From a checkpoint of a small transformer trained on Wikipedia.
Size: 10 layers, width 96, MLP 192 GELU, 0.739M parameters.
Architecture: rotary positions, untied embeddings.
Training: a variant of SOAP for these matrices, 147M tokens, 2242 steps.
Each number is 200 + 20 x the weight over its row's rms, rounded and kept within 0 to 999. Layers, rows and columns count from 0. The size before them is the row's rms in percent of the matrix's.

# o: layer 4 attention output (transposed), 96x96, rms 0.163, rows 10-27,41-58,73-90, columns 0-95
# v: layer 4 attention value, 32x96, rms 0.155, rows 10-27, columns 0-95
o41,098,178,205,199,228,196,205,209,201,203,182,186,179,193,233,203,168,201,198,193,175,200,158,216,249,189,186,181,186,231,227,214,262,204,221,187,176,205,182,183,221,222,170,220,214,224,210,205,203,187,199,233,206,186,213,200,216,208,218,191,224,179,227,228,230,233,174,225,149,201,200,177,190,224,200,207,176,214,212,168,200,231,202,185,214,199,203,209,234,195,193,198,185,212,203,200,205
o73,096,222,196,213,202,176,184,210,202,186,217,189,213,225,226,208,177,204,212,204,201,184,217,202,179,185,185,199,199,176,195,207,166,148,196,236,198,208,214,176,239,169,208,155,185,183,203,209,192,191,204,217,177,156,191,203,187,193,180,207,200,181,188,183,189,199,216,185,209,206,194,210,189,179,209,209,167,228,202,235,172,184,156,209,177,203,204,201,158,215,149,221,208,168,191,241,204
v10,100,168,197,213,230,166,166,227,194,165,188,217,194,177,200,177,199,212,206,214,195,177,213,177,196,215,201,181,230,163,179,203,198,196,188,209,234,163,184,205,201,167,186,202,168,190,207,215,202,183,199,229,200,156,199,183,203,187,242,168,208,177,184,239,182,216,190,216,153,196,199,208,218,191,200,208,227,210,198,230,195,237,205,190,199,199,220,212,170,196,210,247,208,184,206,198,202
o10,090,227,218,176,192,184,212,194,199,225,231,226,202,206,194,211,207,177,244,204,201,214,198,200,199,158,232,208,229,191,172,215,224,187,196,212,190,244,199,218,199,211,226,206,235,223,191,156,209,235,173,198,224,175,202,225,206,179,164,228,187,201,187,218,200,198,169,209,215,188,234,191,177,225,176,183,194,218,210,194,198,207,197,181,212,206,176,194,219,217,201,179,178,222,153,189,175
o42,101,186,165,212,207,217,200,184,191,198,188,178,195,188,217,225,203,207,168,222,201,251,219,172,196,189,197,207,156,196,218,180,176,206,201,184,195,174,224,184,189,175,212,190,181,191,206,180,238,213,242,212,179,192,165,180,196,192,204,214,215,177,237,174,222,228,198,200,187,199,204,166,207,214,193,194,197,207,198,173,237,197,214,235,165,176,191,243,201,176,215,224,212,211,234,202,213
o74,106,205,176,184,157,153,221,177,198,232,194,159,192,222,202,173,193,137,203,187,203,184,174,217,245,202,222,190,206,200,216,178,197,188,194,205,234,228,195,171,220,202,193,221,187,226,193,236,174,231,195,175,198,221,219,188,192,223,204,164,200,205,194,223,180,174,202,199,173,210,215,217,190,198,198,197,220,182,186,204,187,201,180,209,213,222,196,182,187,217,174,193,189,193,218,171,215
v11,103,194,191,177,195,241,206,169,216,206,197,191,223,198,177,208,177,210,203,193,182,222,209,192,192,205,178,193,187,216,184,157,215,224,210,164,201,188,237,189,199,197,239,230,204,207,172,210,206,194,170,200,196,181,197,223,186,188,222,217,228,216,239,205,212,196,227,180,198,190,201,179,186,207,167,220,235,156,180,184,171,179,219,200,206,212,229,170,204,210,169,243,237,198,194,222,201
o11,107,236,187,201,190,198,198,226,228,173,203,201,172,191,253,237,222,188,182,205,201,201,198,179,185,215,212,189,203,196,191,194,207,201,190,203,182,200,189,186,191,189,213,161,205,203,180,191,181,177,208,197,185,232,170,148,226,186,157,182,190,224,190,214,169,199,197,200,224,185,223,191,184,216,177,173,203,194,204,209,219,209,223,215,244,192,221,193,200,156,190,190,179,197,243,232,172
o43,101,188,213,227,175,173,198,249,168,196,224,194,208,203,193,194,184,181,195,186,189,209,180,204,246,188,154,181,199,181,206,177,200,190,144,208,239,205,182,201,195,186,203,209,209,226,209,211,149,234,207,158,197,209,202,206,227,218,225,193,207,183,191,228,230,195,195,196,188,208,183,201,204,197,221,185,176,215,211,207,209,191,190,199,176,221,183,208,215,240,211,186,220,204,178,164,221
o75,088,198,206,196,211,186,234,203,186,213,201,213,254,183,190,195,189,251,256,210,201,216,207,183,179,221,172,235,164,183,179,200,197,217,211,216,235,214,223,178,204,187,172,206,186,193,203,174,207,179,204,197,179,216,190,225,172,189,214,183,198,200,205,179,164,216,186,163,217,162,189,200,169,217,203,206,201,219,167,194,218,201,169,214,203,180,182,154,192,195,186,212,189,190,201,195,197
v12,096,180,201,189,206,196,207,206,185,184,173,194,229,170,200,176,218,212,196,224,179,176,202,201,159,174,163,206,197,185,196,181,205,220,156,205,215,188,205,194,200,200,214,210,197,195,238,185,178,202,179,180,203,188,188,194,183,226,240,181,234,195,203,200,203,237,185,213,237,196,167,193,200,215,186,190,176,223,174,200,236,183,211,213,199,187,198,180,207,231,193,225,225,206,225,205,270
o12,106,187,205,202,189,194,194,231,212,183,205,195,194,160,209,188,181,191,195,224,183,223,208,192,201,204,243,196,218,192,188,178,229,183,209,190,208,206,200,192,163,211,211,204,191,201,192,206,179,185,219,201,192,185,182,211,199,175,181,182,200,252,171,201,245,195,261,212,180,216,193,230,197,181,221,214,211,210,189,176,156,194,181,156,198,192,172,177,192,202,239,199,191,242,233,215,200
o44,100,199,200,184,211,264,199,165,179,200,222,176,216,196,157,236,166,208,198,184,225,205,194,217,230,211,190,196,161,203,184,141,181,191,193,189,202,201,206,212,222,185,231,195,208,180,195,203,177,202,190,195,203,206,185,212,185,208,184,202,184,175,188,212,175,206,202,161,200,193,229,216,223,189,214,183,213,208,176,199,199,190,216,206,205,236,215,249,190,238,210,221,175,179,214,185,194
o76,092,221,219,219,213,164,215,224,225,210,176,214,163,213,186,184,207,214,219,205,200,181,179,196,168,221,168,167,219,200,205,248,178,245,184,210,192,226,204,185,226,192,180,213,197,191,202,229,221,225,214,192,194,210,190,179,228,217,199,224,208,159,204,226,199,205,215,212,204,200,207,188,178,190,162,209,187,157,254,213,202,193,191,215,187,238,201,196,192,179,192,211,213,222,177,200,206
v13,105,207,208,236,208,215,212,214,243,220,184,202,227,186,226,208,176,181,149,196,232,216,180,161,192,191,189,203,215,210,185,190,202,212,214,233,214,207,218,172,205,161,196,179,190,190,186,168,227,223,185,157,178,209,188,200,227,231,195,203,157,192,179,181,211,196,211,202,209,210,210,179,212,198,219,212,198,216,183,206,189,208,184,194,195,218,191,247,221,209,150,226,184,221,194,193,212
o13,110,230,173,232,167,205,177,211,250,216,191,210,179,228,220,172,225,218,240,203,174,214,197,164,209,205,216,222,222,195,208,199,206,181,159,180,186,182,175,177,198,181,178,170,192,183,201,194,192,190,213,204,183,176,257,165,206,203,166,213,207,225,227,191,208,205,169,216,217,233,221,228,209,208,222,190,193,202,202,188,213,183,184,209,206,209,208,186,212,189,202,206,200,175,202,214,178
o45,099,191,210,179,181,212,226,210,182,199,217,171,166,231,196,203,205,204,197,200,234,208,206,223,171,223,208,203,196,202,216,217,212,190,235,195,196,194,192,220,223,234,187,200,194,252,178,207,210,174,172,214,193,186,208,218,183,178,204,166,192,176,184,249,175,190,249,186,158,199,182,232,216,234,214,216,213,219,220,192,213,196,194,215,186,197,225,195,183,209,197,176,171,231,195,207,229
o77,100,165,209,203,263,190,166,163,163,196,174,188,209,210,173,212,187,206,195,216,201,202,183,197,181,193,190,209,199,196,210,196,200,212,215,201,174,216,231,190,210,211,200,242,201,221,192,206,214,207,199,214,240,207,190,206,205,168,197,202,207,173,194,152,214,224,221,168,206,213,160,183,181,182,205,176,194,221,181,179,180,220,226,209,222,241,184,246,178,208,192,198,206,186,227,202,205
v14,103,185,199,221,210,229,220,183,189,238,196,220,203,177,190,213,239,194,213,182,220,206,239,174,219,189,207,200,218,205,212,247,193,208,225,202,191,193,186,216,227,188,225,180,221,181,191,187,163,157,226,184,167,209,190,197,194,204,182,203,197,190,140,226,222,188,183,219,174,195,175,233,227,227,193,186,243,203,198,197,216,191,202,186,208,204,191,190,212,193,191,200,187,176,161,194,200
o14,094,196,205,202,195,190,224,192,239,197,196,208,193,249,190,195,220,230,195,205,177,195,200,234,202,191,192,202,211,181,226,207,205,201,218,204,200,212,213,178,230,203,189,176,205,209,218,198,188,234,200,155,236,195,194,192,230,187,204,209,186,149,212,154,196,201,168,220,195,207,226,165,230,190,192,177,181,178,215,198,191,185,193,144,213,216,160,167,196,192,231,178,182,192,187,195,209
o46,111,163,210,192,169,224,194,197,179,181,200,177,205,189,212,216,186,215,247,172,188,218,198,189,225,208,214,207,198,203,186,199,195,179,206,192,191,215,179,213,153,183,187,217,209,221,198,204,154,186,212,190,218,209,173,198,198,194,221,186,189,214,185,191,202,205,177,207,186,196,155,213,204,159,222,184,215,207,190,193,200,241,217,214,155,203,197,179,224,247,189,213,158,219,239,204,169
o78,105,214,198,222,224,180,150,218,173,220,219,228,187,198,205,190,226,187,180,197,216,209,202,178,210,213,198,188,233,222,209,184,213,205,221,193,239,163,197,197,181,230,232,212,175,180,196,203,241,217,197,212,207,173,217,191,221,228,176,219,204,190,197,202,212,218,207,187,200,196,238,199,206,214,216,216,204,213,197,206,208,217,185,217,226,184,232,259,208,160,192,207,249,211,201,209,179
v15,094,200,209,222,184,161,200,208,182,198,215,235,157,213,165,219,197,183,212,220,227,215,169,178,210,171,197,218,214,212,213,179,247,230,206,199,196,231,171,199,190,175,198,210,189,217,203,201,191,162,214,210,205,190,188,218,186,172,200,171,219,215,165,203,221,198,183,151,225,166,187,213,192,203,171,195,210,198,184,172,164,182,189,177,218,183,206,233,206,195,208,199,201,234,218,198,199
o15,101,226,210,208,185,187,184,227,237,176,170,190,181,215,218,188,203,183,170,206,206,196,233,189,161,184,217,166,196,220,151,175,205,173,207,211,190,200,210,225,230,218,194,153,217,180,223,216,211,200,224,185,189,188,193,239,227,236,220,217,187,218,200,188,187,190,201,194,192,211,229,174,211,159,198,173,193,189,183,195,195,206,203,178,181,186,198,202,231,208,215,175,203,190,165,174,186
o47,098,215,191,183,206,194,201,194,197,199,195,223,221,169,147,199,225,193,239,211,193,187,210,221,222,205,179,214,197,176,238,197,201,223,247,198,192,194,225,173,255,195,233,244,188,204,212,201,199,193,205,202,175,221,177,223,174,201,185,208,199,178,215,222,214,190,186,189,207,243,185,222,194,212,183,181,177,217,191,214,234,224,180,215,187,229,190,182,229,193,174,193,203,204,223,213,179
o79,088,168,181,208,186,206,191,170,170,242,212,181,181,172,209,221,201,193,174,183,165,214,193,221,174,206,186,223,197,188,241,191,190,210,200,237,210,203,195,195,159,208,176,209,207,184,202,180,187,199,203,203,200,194,237,189,181,222,212,196,192,222,202,181,193,225,211,216,218,191,183,163,204,200,201,211,222,158,228,209,220,199,189,228,204,165,192,168,144,216,231,212,201,206,227,216,228
v16,098,167,223,181,206,223,202,177,190,189,195,181,202,220,176,191,207,166,216,189,179,209,172,213,198,189,197,200,213,166,200,191,203,231,208,210,182,199,166,228,222,203,208,171,189,135,221,236,214,228,254,187,234,177,196,199,210,190,200,233,211,219,182,212,190,219,204,225,222,186,216,190,203,218,204,166,224,165,204,217,191,180,198,204,166,203,180,198,192,199,193,208,223,201,229,226,219
o16,101,200,170,213,217,206,166,227,195,194,180,210,175,180,178,180,222,179,180,175,184,205,197,215,216,202,220,201,207,187,153,193,183,192,214,200,174,236,186,199,177,164,184,184,195,238,163,199,178,175,215,181,190,202,184,209,197,202,235,184,183,215,159,205,210,169,188,211,181,190,198,213,175,170,171,181,204,190,200,216,154,211,188,189,204,237,198,189,178,205,203,162,192,236,230,216,203
o48,094,199,230,204,209,195,213,211,210,183,228,226,206,191,213,218,186,189,212,196,201,180,193,190,193,198,195,188,230,216,161,209,196,203,223,212,157,195,235,224,141,186,198,242,223,178,213,218,211,225,205,195,192,209,189,203,191,230,187,217,217,187,159,189,207,186,189,212,248,213,201,159,211,233,209,197,199,192,179,194,187,207,221,184,190,187,199,213,216,183,195,228,199,233,181,152,158
o80,094,164,197,187,192,167,231,204,185,202,182,157,235,217,217,198,184,221,211,192,228,196,191,229,221,173,186,195,192,207,194,183,197,202,194,170,208,215,199,200,224,205,222,246,191,216,205,179,219,173,186,221,217,188,225,175,213,212,183,177,220,208,251,174,266,217,212,169,180,193,196,193,230,196,200,217,184,223,209,214,192,179,202,232,217,210,206,189,199,204,196,186,194,177,207,194,235
v17,101,205,206,204,201,226,253,215,169,149,230,243,213,214,202,183,208,224,202,200,240,220,222,189,203,181,204,200,204,206,219,205,189,203,176,190,199,205,187,198,230,200,225,199,211,190,220,186,217,176,169,159,183,161,220,204,190,190,209,178,174,197,197,239,202,187,182,202,213,194,195,175,194,199,206,204,203,182,209,229,232,169,254,196,185,173,208,179,160,200,208,206,211,213,179,191,203
o17,096,157,206,182,213,235,207,187,234,215,214,207,194,184,211,192,196,185,221,206,170,197,212,210,187,191,211,177,202,219,176,199,205,205,241,215,156,190,185,228,198,185,190,191,190,194,191,190,187,225,196,246,175,221,211,195,160,211,191,201,219,204,162,167,180,200,183,198,196,259,211,213,191,215,213,229,230,230,244,190,203,198,193,193,186,178,205,240,212,226,198,197,207,191,209,230,185
o49,103,201,202,221,183,226,193,211,180,191,191,196,217,173,197,225,200,204,226,191,232,196,183,195,215,234,187,215,178,226,177,225,149,199,191,220,229,228,201,201,196,203,205,179,211,187,229,171,190,183,234,181,177,211,200,237,178,214,240,166,183,222,210,194,213,215,185,232,220,180,178,221,215,193,193,193,187,166,201,209,225,200,183,212,189,180,201,173,224,151,234,214,221,205,203,186,220
o81,097,217,194,204,184,182,187,209,206,181,192,198,204,186,221,166,217,187,207,211,197,202,195,233,166,223,218,194,226,213,217,199,214,177,172,184,212,190,190,202,196,193,184,236,227,195,177,250,191,206,204,234,193,192,236,161,247,173,162,216,196,191,232,208,218,193,217,170,192,221,185,210,184,206,190,196,225,260,185,218,204,219,201,207,203,201,221,226,221,242,191,215,207,205,188,177,195
v18,101,190,217,226,200,196,174,168,227,200,220,241,204,204,196,209,198,207,175,207,227,210,231,164,199,190,185,200,192,183,197,205,186,215,212,208,211,187,207,151,199,202,173,172,173,212,233,212,218,184,214,168,210,201,240,179,180,183,194,210,186,188,221,205,205,208,215,208,200,185,227,173,195,235,200,201,190,186,167,170,200,199,178,219,179,217,254,153,204,231,222,209,179,179,180,198,217
o18,105,182,207,177,207,216,195,200,206,221,186,187,203,237,208,189,181,178,201,202,167,216,199,199,216,238,199,224,236,214,222,247,225,184,195,199,164,205,193,197,182,180,177,198,227,197,210,191,191,183,212,212,185,212,171,248,191,170,201,215,160,152,192,218,204,186,237,194,161,217,214,230,206,223,199,219,195,187,196,185,201,196,195,197,190,181,211,170,230,240,210,230,181,213,184,207,209
o50,098,208,191,223,208,175,196,198,176,173,210,216,199,195,197,200,195,205,240,186,221,192,198,198,212,154,159,182,159,199,228,202,226,216,156,199,219,182,189,195,228,204,189,238,217,177,199,224,192,219,180,216,203,166,196,186,225,245,242,191,193,238,212,210,217,198,212,210,179,212,187,224,184,186,201,200,213,199,187,190,211,197,194,243,236,205,199,210,181,162,212,162,214,181,201,201,200
o82,100,180,231,228,239,174,215,220,231,214,215,202,209,205,188,209,206,190,188,205,199,162,197,201,207,171,206,218,161,199,177,181,180,206,224,189,191,219,215,191,185,238,203,178,198,184,197,187,254,214,207,226,227,223,204,180,180,198,161,206,165,175,206,170,205,181,169,187,246,186,219,192,196,195,200,192,196,231,201,228,185,210,183,210,170,215,177,220,198,221,159,200,198,200,220,205,193
v19,099,190,184,208,223,153,237,167,207,225,210,175,220,240,174,168,207,224,192,180,201,207,187,210,151,195,229,225,187,207,193,196,208,240,187,188,185,220,181,214,207,225,175,208,221,191,230,214,219,213,212,198,236,203,185,183,188,185,213,173,202,190,204,192,199,225,149,181,157,198,202,243,198,179,201,210,195,211,201,230,213,201,207,208,212,207,204,182,235,199,190,203,216,189,205,221,187
o19,081,168,228,213,210,202,222,221,174,207,211,203,187,213,209,203,165,197,198,214,207,194,187,203,208,174,157,196,209,189,193,188,211,208,190,166,192,179,183,203,162,171,202,172,195,207,167,182,159,219,171,209,184,194,213,186,196,217,211,183,181,185,195,204,194,174,178,230,221,192,166,197,207,160,190,195,230,222,221,217,214,163,159,232,205,195,184,149,219,210,201,177,222,203,222,227,210
o51,109,199,195,196,191,166,216,203,208,216,207,207,210,210,152,188,218,179,185,198,209,160,154,223,196,211,210,211,194,194,226,183,212,203,249,216,210,235,202,191,209,208,233,190,190,174,234,195,209,196,212,238,195,223,179,217,181,160,190,203,209,202,206,215,191,190,213,192,195,211,203,188,186,201,176,197,231,181,136,183,170,189,203,189,205,210,174,226,182,178,204,245,216,222,199,189,173
o83,100,210,190,203,167,188,189,206,197,201,211,202,166,180,241,194,225,173,198,213,212,216,223,169,229,207,202,193,194,206,192,223,206,186,188,180,192,154,167,152,228,194,172,171,207,186,209,204,220,204,229,174,189,189,228,230,199,233,181,213,212,206,179,207,234,205,221,186,206,198,238,197,212,225,194,197,174,224,224,214,206,209,156,160,190,175,234,216,208,177,195,189,186,199,217,200,202
v20,097,168,182,213,226,216,224,181,188,168,177,191,217,207,202,194,178,226,173,192,195,186,199,198,227,189,178,186,193,215,214,184,223,217,234,217,173,184,195,209,193,186,256,225,174,212,187,203,220,210,213,195,205,194,163,183,207,184,207,238,228,204,193,225,220,196,202,173,195,219,211,202,205,208,229,176,207,203,156,188,223,223,184,216,162,201,227,232,220,237,232,194,184,233,199,213,190
o20,110,203,216,209,187,220,167,204,240,216,193,212,168,231,156,194,195,165,182,214,186,249,209,163,230,169,206,209,215,197,179,198,206,204,178,200,223,190,189,168,219,208,213,189,188,205,234,205,178,207,206,212,204,164,211,190,212,181,202,194,198,192,224,192,198,224,226,206,244,188,196,199,191,158,182,192,210,218,198,188,193,206,221,180,196,213,234,202,209,181,230,163,238,215,214,228,186
o52,094,175,204,157,201,176,218,188,221,196,184,218,202,171,252,209,183,212,201,198,191,214,166,220,223,208,176,221,190,229,214,202,176,180,178,227,177,186,239,200,200,192,213,215,177,193,212,203,202,214,201,174,193,194,202,201,200,191,238,223,148,196,194,185,179,152,191,212,165,224,205,201,206,202,201,202,161,214,226,199,223,188,221,168,213,209,204,178,196,182,205,210,175,195,170,165,197
o84,080,183,182,185,245,169,235,228,185,203,194,204,195,204,216,242,175,225,228,172,220,150,206,226,187,213,219,175,169,175,194,196,241,163,178,185,206,206,199,159,183,205,179,173,230,190,227,227,222,197,207,198,206,193,195,205,156,197,192,198,215,194,193,212,212,187,186,192,183,169,187,192,187,228,211,184,177,169,213,201,179,205,190,211,219,196,220,192,194,212,203,218,216,201,180,195,222
v21,104,198,163,203,173,186,202,162,208,209,199,198,182,199,227,203,201,185,224,194,198,234,221,226,226,185,197,184,197,202,204,164,215,206,214,177,208,205,203,191,229,199,218,180,180,202,233,220,174,224,181,191,203,174,195,184,227,223,156,215,167,141,178,219,208,207,214,191,203,219,194,196,194,203,163,172,180,202,240,194,173,217,213,178,185,217,219,214,204,191,192,205,181,240,211,158,197
o21,101,203,222,209,180,216,195,198,193,225,223,223,192,223,186,161,200,245,190,182,200,219,187,205,206,216,223,207,228,171,154,205,191,218,228,206,200,180,209,210,195,185,202,223,182,170,218,196,217,230,209,203,200,202,179,178,161,140,198,197,228,203,218,189,200,181,185,227,229,209,196,205,197,181,240,209,193,204,191,240,222,170,212,183,196,210,210,214,185,179,182,198,163,188,162,182,210
o53,099,205,188,199,187,175,202,194,225,184,193,256,199,156,237,203,237,212,174,202,190,194,165,213,166,205,218,176,187,166,222,221,226,222,224,214,196,231,227,194,199,218,192,189,214,213,210,201,201,231,191,187,201,197,219,221,227,242,209,186,196,182,164,198,169,196,186,196,196,195,196,210,203,205,241,204,188,190,195,166,181,205,191,236,170,187,203,222,208,232,187,196,215,185,219,228,200
o85,113,198,162,186,231,178,222,212,177,213,200,184,192,218,193,220,175,191,255,202,191,195,174,168,207,178,161,201,183,202,210,212,204,199,140,200,188,210,183,183,197,165,163,217,204,184,169,192,205,164,216,178,206,205,225,178,212,218,204,214,197,198,205,205,233,233,172,193,199,186,203,204,188,237,193,205,194,200,215,219,223,225,235,214,208,239,165,188,195,183,224,208,208,209,202,207,193
v22,093,188,207,217,186,193,207,198,186,202,221,185,185,175,173,187,183,201,241,194,202,205,210,234,199,181,178,229,171,161,188,219,200,216,194,250,200,157,202,187,173,176,200,200,197,224,220,165,213,209,215,221,187,209,183,209,158,220,183,188,183,230,215,215,198,201,215,225,173,224,220,206,176,203,200,220,193,189,186,214,184,229,209,192,191,199,198,173,250,226,213,212,195,234,177,161,194
o22,111,224,183,199,210,193,191,177,193,236,224,146,161,196,163,228,203,211,185,190,219,228,178,194,211,204,192,174,225,188,180,191,176,208,186,199,201,208,168,207,181,179,206,180,213,227,198,195,201,206,226,217,185,189,200,180,253,161,228,209,198,201,227,208,220,206,170,240,214,212,203,161,212,206,198,188,207,199,219,164,200,177,180,181,203,184,192,204,163,228,193,224,217,214,180,198,210
o54,091,206,213,215,235,197,203,218,203,198,158,165,261,190,238,202,155,188,230,241,187,174,209,182,199,197,171,190,166,236,193,201,197,235,191,192,208,202,218,229,205,220,206,209,193,206,211,222,186,184,208,209,206,183,217,196,199,231,206,203,192,200,201,221,182,180,201,201,210,200,230,202,222,164,231,187,181,201,193,201,211,207,191,223,204,234,223,217,177,213,184,235,217,223,213,218,230
o86,100,160,179,218,191,234,179,206,174,187,217,243,199,207,197,190,204,199,198,167,213,209,235,212,220,170,189,213,177,209,237,228,211,181,206,235,196,206,178,220,187,240,174,175,195,191,202,222,196,196,161,178,187,216,211,197,156,225,183,206,203,194,155,201,183,203,188,186,186,179,183,192,180,215,199,206,214,203,213,195,208,228,226,200,188,192,185,181,211,191,195,164,186,160,206,244,211
v23,103,204,184,216,203,221,216,216,195,191,231,211,136,184,225,201,209,177,192,218,208,168,201,214,175,218,191,190,186,182,210,201,157,181,185,159,168,234,216,180,208,214,206,179,196,194,203,239,177,237,144,197,192,243,191,231,194,201,200,198,214,213,209,207,219,224,196,198,191,216,176,218,196,216,225,200,211,219,194,195,175,183,183,165,203,195,215,234,198,191,224,200,199,211,198,228,205
o23,090,176,186,192,163,193,196,190,186,181,200,199,237,194,185,216,142,199,238,186,214,212,204,212,174,205,207,216,211,243,216,182,216,196,227,183,227,172,194,206,166,221,211,183,172,224,178,220,194,188,213,178,218,194,170,186,195,222,203,189,210,182,203,203,204,198,167,226,202,223,184,226,221,222,208,231,219,174,180,201,249,179,196,208,170,204,179,200,189,163,216,217,190,192,179,189,180
o55,099,213,212,201,174,215,189,213,212,189,211,209,195,201,190,206,192,201,183,172,163,207,216,202,213,217,212,214,201,184,198,189,175,184,176,244,222,189,190,196,216,273,204,157,178,168,228,172,222,226,172,205,187,198,192,219,195,194,208,234,196,209,197,164,189,187,175,219,224,186,240,182,176,199,190,238,173,230,224,225,177,198,195,186,215,217,198,204,215,208,201,176,174,195,205,180,213
o87,109,195,201,214,205,156,220,182,202,243,169,220,211,189,193,205,208,237,206,218,217,195,182,217,198,172,191,197,222,202,207,224,235,221,218,215,169,190,201,224,211,188,172,236,228,200,168,213,189,208,221,187,208,194,216,188,217,230,189,217,196,237,201,222,225,198,234,187,192,219,227,167,180,175,185,181,193,170,204,175,188,225,194,196,201,228,167,212,173,199,176,229,204,193,197,239,177
v24,098,186,176,194,224,184,214,181,224,192,220,217,216,192,176,197,194,184,213,208,206,165,238,219,202,226,193,199,203,227,216,184,208,186,164,237,220,245,185,206,192,190,194,179,215,232,212,201,174,188,210,224,198,191,229,218,209,216,201,218,184,203,259,160,200,200,196,215,200,167,170,220,205,238,186,171,199,205,223,186,199,166,193,196,165,202,212,237,181,217,195,198,214,226,176,201,209
o24,101,209,192,220,202,182,231,176,218,192,213,168,187,215,201,220,195,206,210,226,216,210,154,208,230,183,224,172,188,237,200,177,203,225,216,207,199,194,214,200,226,236,196,225,178,176,194,260,213,178,217,220,216,162,201,185,194,192,196,256,197,202,184,201,186,173,200,186,172,221,153,196,206,196,198,200,181,194,167,198,198,188,192,203,164,197,223,206,221,219,202,224,205,178,214,203,184
o56,100,179,207,196,215,217,187,205,147,194,220,220,215,177,174,222,204,188,177,179,207,204,224,181,211,198,211,187,205,202,199,214,179,170,205,180,172,216,210,213,179,185,229,190,240,229,204,156,238,243,166,196,190,198,212,205,234,199,223,201,204,181,179,217,237,220,186,210,192,228,219,210,207,229,218,212,190,188,178,189,197,188,230,187,227,212,164,205,180,192,153,208,185,183,200,206,210
o88,098,205,222,211,183,206,208,252,225,208,216,170,221,190,231,182,209,219,193,213,188,210,213,191,192,215,171,214,208,199,216,212,207,195,212,231,215,196,204,189,162,189,172,190,229,192,176,193,163,173,193,182,227,210,206,204,210,199,187,179,171,221,208,193,174,198,195,199,225,179,227,199,184,182,184,222,199,179,244,214,211,225,223,211,203,175,174,204,213,161,228,156,237,199,174,161,196
v25,098,201,220,212,182,173,213,170,162,170,208,197,168,176,221,227,168,218,179,232,228,190,174,232,187,202,202,175,202,215,188,224,191,229,191,199,196,177,207,204,176,188,204,249,199,216,214,211,230,230,215,185,234,206,189,226,185,237,177,199,198,169,208,172,207,179,201,231,187,206,169,201,220,206,214,183,201,188,209,164,208,212,208,238,188,187,194,212,212,187,180,204,206,168,214,179,218
o25,095,166,221,177,190,205,172,220,197,167,211,199,203,184,183,184,179,191,217,179,199,201,175,183,192,206,180,221,190,200,180,178,205,213,231,163,215,228,189,203,211,178,218,192,149,218,227,202,171,173,187,175,178,166,244,176,229,171,139,200,218,211,216,229,220,183,192,208,192,195,191,185,202,174,207,240,198,191,204,204,197,211,180,186,202,191,202,220,213,205,219,201,188,203,193,224,233
o57,108,172,182,211,209,166,204,175,202,215,149,219,205,226,164,227,192,198,173,198,200,201,201,177,223,194,196,236,221,201,192,206,208,208,194,219,208,188,223,215,203,206,206,224,206,203,217,184,232,195,206,177,262,227,182,177,187,214,233,170,189,226,187,200,176,236,194,204,210,203,200,165,185,211,190,178,189,184,188,212,221,201,221,216,207,194,207,200,151,216,181,188,226,172,176,227,179
o89,104,240,194,232,238,212,191,214,193,202,206,227,196,220,181,192,240,192,198,220,197,192,197,193,206,203,231,234,196,193,229,230,210,233,226,215,205,222,221,209,197,214,193,195,225,186,202,243,174,180,214,228,172,242,183,205,161,204,231,183,205,205,199,203,230,211,198,175,177,203,187,244,215,193,210,206,227,206,205,217,191,217,222,209,178,222,207,216,167,202,187,196,197,195,200,147,209
v26,106,154,227,221,228,225,210,209,177,199,231,202,215,208,215,192,218,183,228,214,166,188,215,186,201,206,201,229,202,183,221,202,225,199,188,224,196,201,209,195,174,185,167,225,191,200,201,186,199,190,215,211,214,236,186,192,169,199,206,216,190,175,172,173,195,217,178,186,208,220,224,182,181,194,178,231,197,248,209,180,192,184,197,229,165,252,211,195,154,192,166,184,217,198,178,199,210
o26,108,227,211,219,185,216,240,185,196,180,160,176,171,190,197,210,185,215,180,213,219,216,210,175,160,205,179,182,187,188,173,221,170,179,177,172,183,196,211,203,186,194,205,204,221,215,195,180,177,200,220,207,169,201,194,207,214,199,197,239,170,200,182,217,197,173,237,168,172,203,216,189,195,189,210,211,196,182,186,228,235,224,188,201,200,160,233,174,214,209,196,222,235,237,217,191,182
o58,109,180,201,187,202,190,190,203,184,203,209,167,228,216,198,175,185,200,180,175,213,202,160,221,169,217,210,247,203,221,169,184,200,228,208,183,198,199,191,169,173,196,185,198,206,166,191,219,198,183,206,213,193,192,186,197,188,227,187,179,169,204,221,197,201,210,198,196,200,222,198,216,191,194,215,212,190,167,218,174,179,222,269,202,189,200,143,217,180,189,188,245,185,185,188,177,218
o90,098,233,170,191,223,190,160,197,223,226,220,227,208,202,185,200,208,209,207,221,197,191,197,183,234,182,213,228,196,197,206,181,205,166,212,220,201,207,182,208,225,210,214,211,230,193,211,193,206,195,202,164,223,182,211,196,245,175,199,217,240,194,205,200,215,208,165,223,227,188,185,245,215,205,201,178,203,198,163,211,226,211,216,215,201,215,204,196,222,188,186,141,162,193,229,212,179
v27,103,206,235,239,221,218,159,213,165,214,207,224,202,215,167,171,173,206,220,180,215,230,209,190,243,183,195,195,215,197,213,177,203,180,174,157,187,164,206,205,201,208,218,167,178,203,208,183,213,186,197,192,231,184,188,184,186,187,211,203,210,208,193,194,184,193,194,194,203,197,186,209,227,223,228,216,228,233,234,179,197,213,180,202,191,169,193,196,241,208,167,189,201,228,187,180,169
o27,093,201,216,212,189,210,217,195,203,214,231,194,200,208,160,196,195,183,217,200,176,213,181,223,173,215,174,177,157,206,178,191,222,202,223,188,210,214,184,195,208,205,194,219,214,198,201,186,165,211,183,217,178,192,185,238,224,198,188,199,220,198,164,203,207,221,191,214,168,216,194,208,210,207,203,194,192,164,162,230,181,186,200,188,191,212,226,213,185,199,140,239,193,128,206,206,197